config.yaml
n_kv_head: 8
activation: "relu"
attn_scale: 0.177
init_std_qkv: 0.0234
init_std_down: 0.00427
beta2: 0.99
schedule: "wsd"
seq_len: 128
dataset: "wikipedia_en"
Each number is 128 + 24 x the weight over its row's rms, rounded and kept within 0 to 255. Layers, rows and columns count from 0. The size above them is the row's rms in percent of the matrix's.

# layer 4 MLP down (transposed), 1024x256, rms 0.0827, rows 222-234, columns 0-127
size [ 91  88  96 100 102  94 115 112  91 107  98  85 105]
[[136 161  94 156 123 106 156 122 121 145 115  99 147 104 144 138 111 130 150 165  98 100 100 104 113 118 125 154 109 125 103  92 151 152 101 138 104 116 147  75 106 126 154 134 110 147 111 135 130 141 104 105 113 141 128 150 115  88 107 120 122 134 136 155 121 140 112 163 168 145  82 116 125 116 126 109 110 117 142 140 129 137 175  65 119 153  94 139 134 138 133 124 130  93  99 129 135 161 133 107  97 149  89 135 127 145 145 149  93 150 134  98 107 129 150 108 157 146 152  88  96 154 149 160  85 100 130 113]
 [ 77 128 121 152 137 137 149 111 123 191 146 115 156 121 177 138 143 123 148 120 114 118 146 157 170 136 119 174 149 192 132 146 143 160 103 158 119 128 149 124 114 127 143 164 167 150 146 127 101 103 126  94 137 101 127 111 157 136 146 121 116 138 163 143  84 148  97  97 118 127 132 129 137 119 167 117 147 160  86 125 128 182 183 125 111  92 111 125 109  82 112  92 125 119 138 155 152 132 110 136 128 125  90 130 115 130 100 164 167 144 125 114 109 127 125 128 149 148 146 131 134  93 106 144 145 141 140 114]
 [ 87 158 129 121 129 145  85 159 110 149 166 122 149 119 119 126 150 147 171 164 117 165 116 144 134 185 135  91 131 131 143 163 171 117 100 117 176  86 151 128  77 151  93 128 141 159  99 132 140 124 128 129 138 127 132 115 118 125 128  87 132 121 144 107 136 123 123 144 131 192 146 112 132  95 119 100 113 142 130 160  83 148 150  88 103 124 118 113 127 112 143 110 140 109 119 178 144 109 135 117 184 159 127 163 117 114 104 101 131 125 140 135  91  69  98 152 143 143 142  93 110 105 117  90 164 139 160 152]
 [157 155 113 171 115 127 111 121  96 177 106  94 148 147 117 107 128 114 121 160 110 132  98 149 140 118 137 102 146 169  90 145 155 120 160 110 140 118 144  69 138 126 147 113 133 150 116  80 149 104  93 126 111  89 107 169 128 138 133 106  59 137 123 119 110 102 137 164 154 112 112 116 130 196 134 145 173 148 135 122 118 167 145  99 128 122  90 128 133  99 152 141 170 124 147 172 132 131 112 126 127 110 105 156 107 140  85 119 116 145 111 158 163 152 102 151 110 139 147  84 139 100  98 124 137 118 137 138]
 [129  91 148 157 105 163 144 150 136 127 152 116 125 125 153 103 148 113 140  87 134 110 106 112 150  69 128 113 158 136 189 154 111 167 119  92 110 115 154  88 109 101 126 104 160 127 114 160 131  96 142 176 119 132  89  88 125 142 133 140 102 131 124 126  87 149  98 183 114 134 144 148 109 115 113 130 131 152 146 140 174 145 127  98 118 151 121 181 139 102 104 120 128 127 129 103 161 123 140 113 141 161 100  40  81 113 143  97 128  93 110 132  86 128 115 154 147  94 123 134 145 124 169 134 201  98 135 132]
 [152  96 158 127 119 121 135  84 114  99  93 134 101 133 205 149 127 109 139 112 156 111 107 137 137 107 156 102 129 120 110 111 105 183  96 169 131 151 156 114 130 124 133 136 171 150 169 159 181 117  96 121 108 106 108 157 109  97 121 112 108 141  88 157  98  57 123 140 157 108 114 121 150 125 147 140 152 127 158 133 178 184 102 122 144 171  96 121 144  71 136 126 118 108 155 136 129 135 144  86  79 133 129 130 115 126 132 114 108 102 120 121 146 123 142 148 177 158 128 119 105 149 139 117 154 116 104 103]
 [ 79 165 162 133 114 160 138 100 116 151 163 161 143 181 166 103 126 121 183 117 125 105 123 153 187 136 102 112 123 145 114 119 125 136  79  93 101 106  76 134 115 176 125 118 147  90 132 133 148  95 170 156 125 105  96 135  81 137 151 159  87 161 155 113 121 133 104 112 165 146  92  88 139 131 144 113 101  99 118  92 151 133 142 123 151 154 100 121 107 108 156 138 127 125  88 122 140 119 112  97 145 124 125 134 116 108 136 130 118 102 131 117  66 131 134 130 159 187 105 103 114 150  64 124 118 137 141 135]
 [134 132 104 131 118  87 111  99 143 128 120 126  94 134 173 111 122 124 134 104 156 120 122 127 119 134 121  97 169 140 127 121 155 117 104 176 130  60 145  84 111 144 126 141 148 117 126 126 122 126 127 110 114 123 111 148 107 117  82 138 119 136 123 102 128 110 132 157 134 165 158 154 152 140 128 138  89 117 157 130 101 181 226  93  78 154 119 160 147 108 127 105  83 131 136  95 136  93 125 113  92 148 115  93 135 112 127 144 126 114 142 117 120 130 131 151 146 174 120 104 115 156 108 124 142 140 111 159]
 [143 153 120 156  90 127 146 115 113 135 144  67 172 117 112 152 139 173 170 147 111 133 122 134 120 149 112 122 139 117 162 120 143 128 101 109  68 165 128 116 164 144 139 161 129 153 143 146 156 126 130 157  90  91 148 169 104 137 119 151 181 112  55 135 100 111 168 127 157 186 136 151 129 132 140 108 147 103 151 144 127 175 130 105 100 108 128 156 168 141 140 157 136 116 139 149 116 120 159 139  87 130 135  94 111 107  95 172 170 137  87 149 124 109 147 172 130 132 141  89 123 128 140 124 130 102 126 149]
 [136  95 145 110 111  68 128 142 140 150  88 134 142 149 172 143 115  81 153 109 135 121 129 131 118 143 154  99  96 110 108 104 149 107 131 144  90 135 159 127 108 147 111 116 124 115 116 141 157 159 114 135 110 130 170 119  97 111 133 119 109 137 126 166 138 163 107 125 138 154 133 157 100  96 119 107 143 106 158 154 191 122 125 119 103 152 137 137 134 133 145  96 131 128 159 110 112 133 132  74 163 134 103  93 146 119 172  97 120 123 103 160 118 105 148 139 143  94  93 137 117 104 102 126  93 139 113  85]
 [145 182 100 145 107 115 192 138 120 123 132 166 160 180  83 142 134 108 169 119 150 134 145 111 116 110 171 108 109 136 106 154  81 171 125 158 157 132 122  84 127 113  82 117 146 137 144  86 157 119 122 126 143 118 133 109 103 168 145 152 151 119 125 145 113 118 140 143 125 101 132 120 128 117 171 142 163 173 132  86 122 127 172 140 125 127 119 120 110 134 102 143 152 179 113  93 140 124 168  82 117  92 123 113 146 154  79  75 113 129  97 135 121 106 118 150  89 155 112 131 112 140 144 140 138 173 100 121]
 [112  69 159 136 129 123 113 143 126 162 134  80 153  78  90 128 104 132 166  98 178 150  98 143 137  99 117 117 149 132  98  95 130 111 129 125 111 113 120  94 154 101 151  85 109 133 140 109 161  95 157 109  90 111  98 143 117 125 116 128  92 114 128 148 101 136 161 147 125 131  99 124 130 120 136 114 127  92  96 138  74 151  99  94 111 120  82 145 124 121 150 142 138 145 147  99  96 140 117 151  95 139  94 153 119 120 141  78 141 152 119 142  93 156 113  91 150 131 127  95 113 129 137 131 123  97  77 125]
 [178  92 107 122 172 165 112 123 110 103 106  99  78  93 170 115 164 126 123 103 133 127 147 127 165 100 126 118 129 150  95 113 175 117 115 107 113 106 127 117 142 102 153  94 125  86  96 116 101  80 125 184 123  98 146 119 138 153 132  91 124 118 128  98 129 190 112  92 163 108 112  90 131 114 133 128 125 149 119 120 101 120 136  84  83 107 164 105 130 132 176 141 133 147  88 134 128 155 112 100 139 157 113 133 117 124 144 169  92 123 145 133 111 120 156 165 112 173 108 127  95 139 124 124 109 138 123 116]]
# layer 4 MLP up, 1024x256, rms 0.0937, rows 223-234, columns 0-127
size [ 85  97  99 102 102 112 107  95 106  98  92 105]
[[173 101 163  87 149 155 133 155 152 124 119 119 109 124 121 177 162  82 139 124 122 110 131 136 131 147 122 101 120 103 164 127 171 117 163 143 148  94 129 123 100 115 139 139  78 132 136 105 178 107 126 148 143 148  93 129  76 153 150  88 110 116 139  89 105 108 174 148 121  84 123 116 171 146 145 134 119 115 156 123  91 114  75 138 148 171 139  97 114 142 138 125 158 122 145 141 147 159 104 150 181 156 130 148 133 113 138 104 112 111 131 128  97 118 126 114 102 103  89 109 133 135 156 139 139 159 132 150]
 [106  79 142 135 155 172 179 169 121 131  95 161 145 106 111 100 124 128 147 154 114 135 113 177  92 121 100 128 156 143  86 112 133 134  41 124 120 115 106 182 140  82 140 151 116 118 136 145 100 145  57  96 159 145 116 138 112 108 119 141 135 138 113  77 122 118 132 122 126  86 135 129 139 153  80 119 133 102 116 130 176 131 102 154 121 177 102 177 126  98 131 175 100  94 124 113 150 100 142 144  85 136 127 117 109 107 143 146 109 141  90 159 113 132 138 101 128 107 124 141 116  85 165 142 111 128  86 137]
 [131 137 121 133 183 103 146 127 179 127 133 156 158 178  73 139 114 118 128 146 131 133 154 154 103 164 125 130 129 141 148 162 151 148 110 136 109 122 109 117 141 150 205 135  83 133 116 136  92 134 127 150 151  98 135 126 102 136 135 160 140 113 114  74 111 148  73 109 104 174 115 110 147 115  73  81 115 118  97 141 156 137 114 163 133 143  94 111  99 165 102 144 155 110 135 122 133 141 153 166 149 145 151 139 104  77 149 159 148 125 152 122 118 104 118 103 104 109 165  66  87 142 174 118 160 132 117 114]
 [132  92 105 104 108 120  81 127  92 110 141 116 132 112 133 154 147 104  95 136 133 133 141 128 138 133 124 129 156 138 114  99 143  74 103 176 167 153 133 168 105 130  95  97 139 101 101  86 147 158 132  75 111 146 164 144 127 136 162 140 155 137 127 153 140 112 103 181 132 150 113 138 163 124 132 143 137 147 139 131 108 127 135 178 171 179 139 174 127 141 131 123 155 133 137 118 111 133 160 148 137  79 145 142 135  92 129  74 148 143 148 134 169 106 170 109 153 122 131 162 135  69 165 119 129  96 145  80]
 [120  97 121 136  96 161 149 149 121 127 102 132 130 189 121 116 126 121 154 131 118  94 116 115  94 132  98 111 110  93 109 160 119 124 130 128 140 163 126 155 125 138 160  96 113 101  59  99 119 138 146 137  94 154 143 141 119 149 119 160 152 129 122 139 151 123 139 146 182 109  82 184 198 124 120 153 145 153  98 176 131 132 117 127 131 157  89 141 122  94 140 138 178 117 147  91 133 114 142 152 159 141 140 129  86  98 159 161 149 174 122 105 155 135 114  64 134  97 162 159  98 102 107 104 128 101 139 124]
 [115  93 130 128 144 136 131 156 106 142 107 159 129  64 189 148 160 104 137 148 138 124 145 174 135 156  82 159 116 146  99 124  97  76  88 114 129  95 154  99 167 152 124 142 118 129 120 148 103 168 153  82 114 109 134 101  98 123  92 123 154 152 155 142 108 173  93 103 105 137 122 129 137 131 138  93 155 146 104 109 110 132 178  79  83 131 123 120 107 136  93 141 121  92  96 107 163 147 143 130  95 112 159 157 121 130 156 157 103 128  97  95 178 142 137 145 162 127 109 171 136 152 144 140 129 143 157 138]
 [164  99 132 131 115 144 105 109 156 139 158 126 153 156 123 180 102  85 121 122 106 131 116 145 122 144 196 171 101 154  86 147 110 103 111 119  88 127 115  99 102 119 122 153 115 144 135 118 116 131  93 135 123  99 171 141  98 174 138  95 110 122 132 165 154 119 156 142 191 131 122 146 120 192 105 174 117  78 179 148 137 114 128 148 142 129 118 131 117 109 183 158 146 100 139 121  81 126 102 180 134 147  97 121 153 140 110 155 113 141 139 101 115 108 128 123 171 126 129 158 101 127 125  75 116 153 145 125]
 [158 125  89 118 127 189 110 139 114 125 151  68 146 112 120 123 169 139 149 130 127 110  98 119 105 126 107 112 143 131 170 139 129 141  93 125 117 170 139 136 137 137 109 128 118 158 137 104 124 132 124  88 132  81 124 144 143 170 147  98  69 109 165 134 115 131 171  99 141 165 105 144 147 119 143 164 131 117 132 122 105 134 143 155 123 158 146 129 153 151 138 146 145 107 130  75 131  96 104  73 125 138 111 141 133 145  90 115 140 128 171 121 134 139 126 124 150 169 124 123 127 102 131  84 146 110 135 172]
 [128 120 148 102 171 180 134 142  95 146 146 142 143  94 117 106 112 103 134 145 159 146  92 126  87 139 139 120 134 146 120 145  92 180 165 145  81 109  98 152 142 109 106 102 120 172 156 100 150 172 135 118 148 135 114 111 128 144 129 149 131 148 142 124 129 129 109 141 161 103 143 110 103 103 135 146 176  95  95 117 123 136 141 110 160 131 150  96 119 113 148 145 110 138 122 159 129 153 110 127 166 111 119 113 135  92 125 140 126 141 120 135  93  99 137 111 129 128 175 150 178 147 116 132 116 120 153 167]
 [172 109 164 148 153 149 124 125 113 103 153 149 145 119 157 139 160 135 149 105 152 116 138 134 131 119 118 103 156 149  98 112 117  96 105 141 128 129 143  65 120  77 117 112 147 167  93 140 129 164 127  93 110 144 102 161 136 156 118  94 140 123 124 104 136 138 102 134 149  97 148 140 137 174 148 137 177 144 133 134 126 119  97 113 149 146 133 176 120 145 110 137  83 119 118 147 151 144 115 140 156 108 120  96 154  91 153 123 171 112 153 164 129  89 134 153 143 111 143 118  87 125 134 139  97 157  87 157]
 [155 176 100 120  92 149 144 178 112  84 130 103 146 118 150 109  87 138 115 128  89  92 131 119 164 134 167 146  81 125 163 150 138 154 147 131  78 118 125 140 118 106 117 144 136 113 113 124 139 167 143 120 146 140 131 158  96 159 143 148 127 117 155 143 100 101 139 106 144 137 102  97 144 124 129 110  81 127 145 128 161 125  81  92 139 120  83 117 158  83  99 111 128 144 120  94 139  88 143 131 152 124  83 101 120 167 148 145 122 104  94 120 144 127 161 145 145 141 128  97  81 122 102  97 148 156 116 131]
 [117 132 116 141 175 134 148 134 115  96 122  77 125 107 104 115 126 103 202  93 101 153 107 154 119 120 104 153  84  99 145 111 172 133  92 118 101 139  97 120 118 106 129 110 124 121  98 140  96  98 155 131 113 122 138  83 141 139 170 104  97 129 114 117 143 156 104 116 120 133 168  94  96 194 145 153 128 145 146 115 126 108  97 119 101 126 109 120 130 165 139 129 155  93 103 128 104 140 117 168 131 124 129 108 115 109 110 133 141 153 134 120  96  86 131 102 151 150 105 106 132 112 172  99 151 116 127 131]]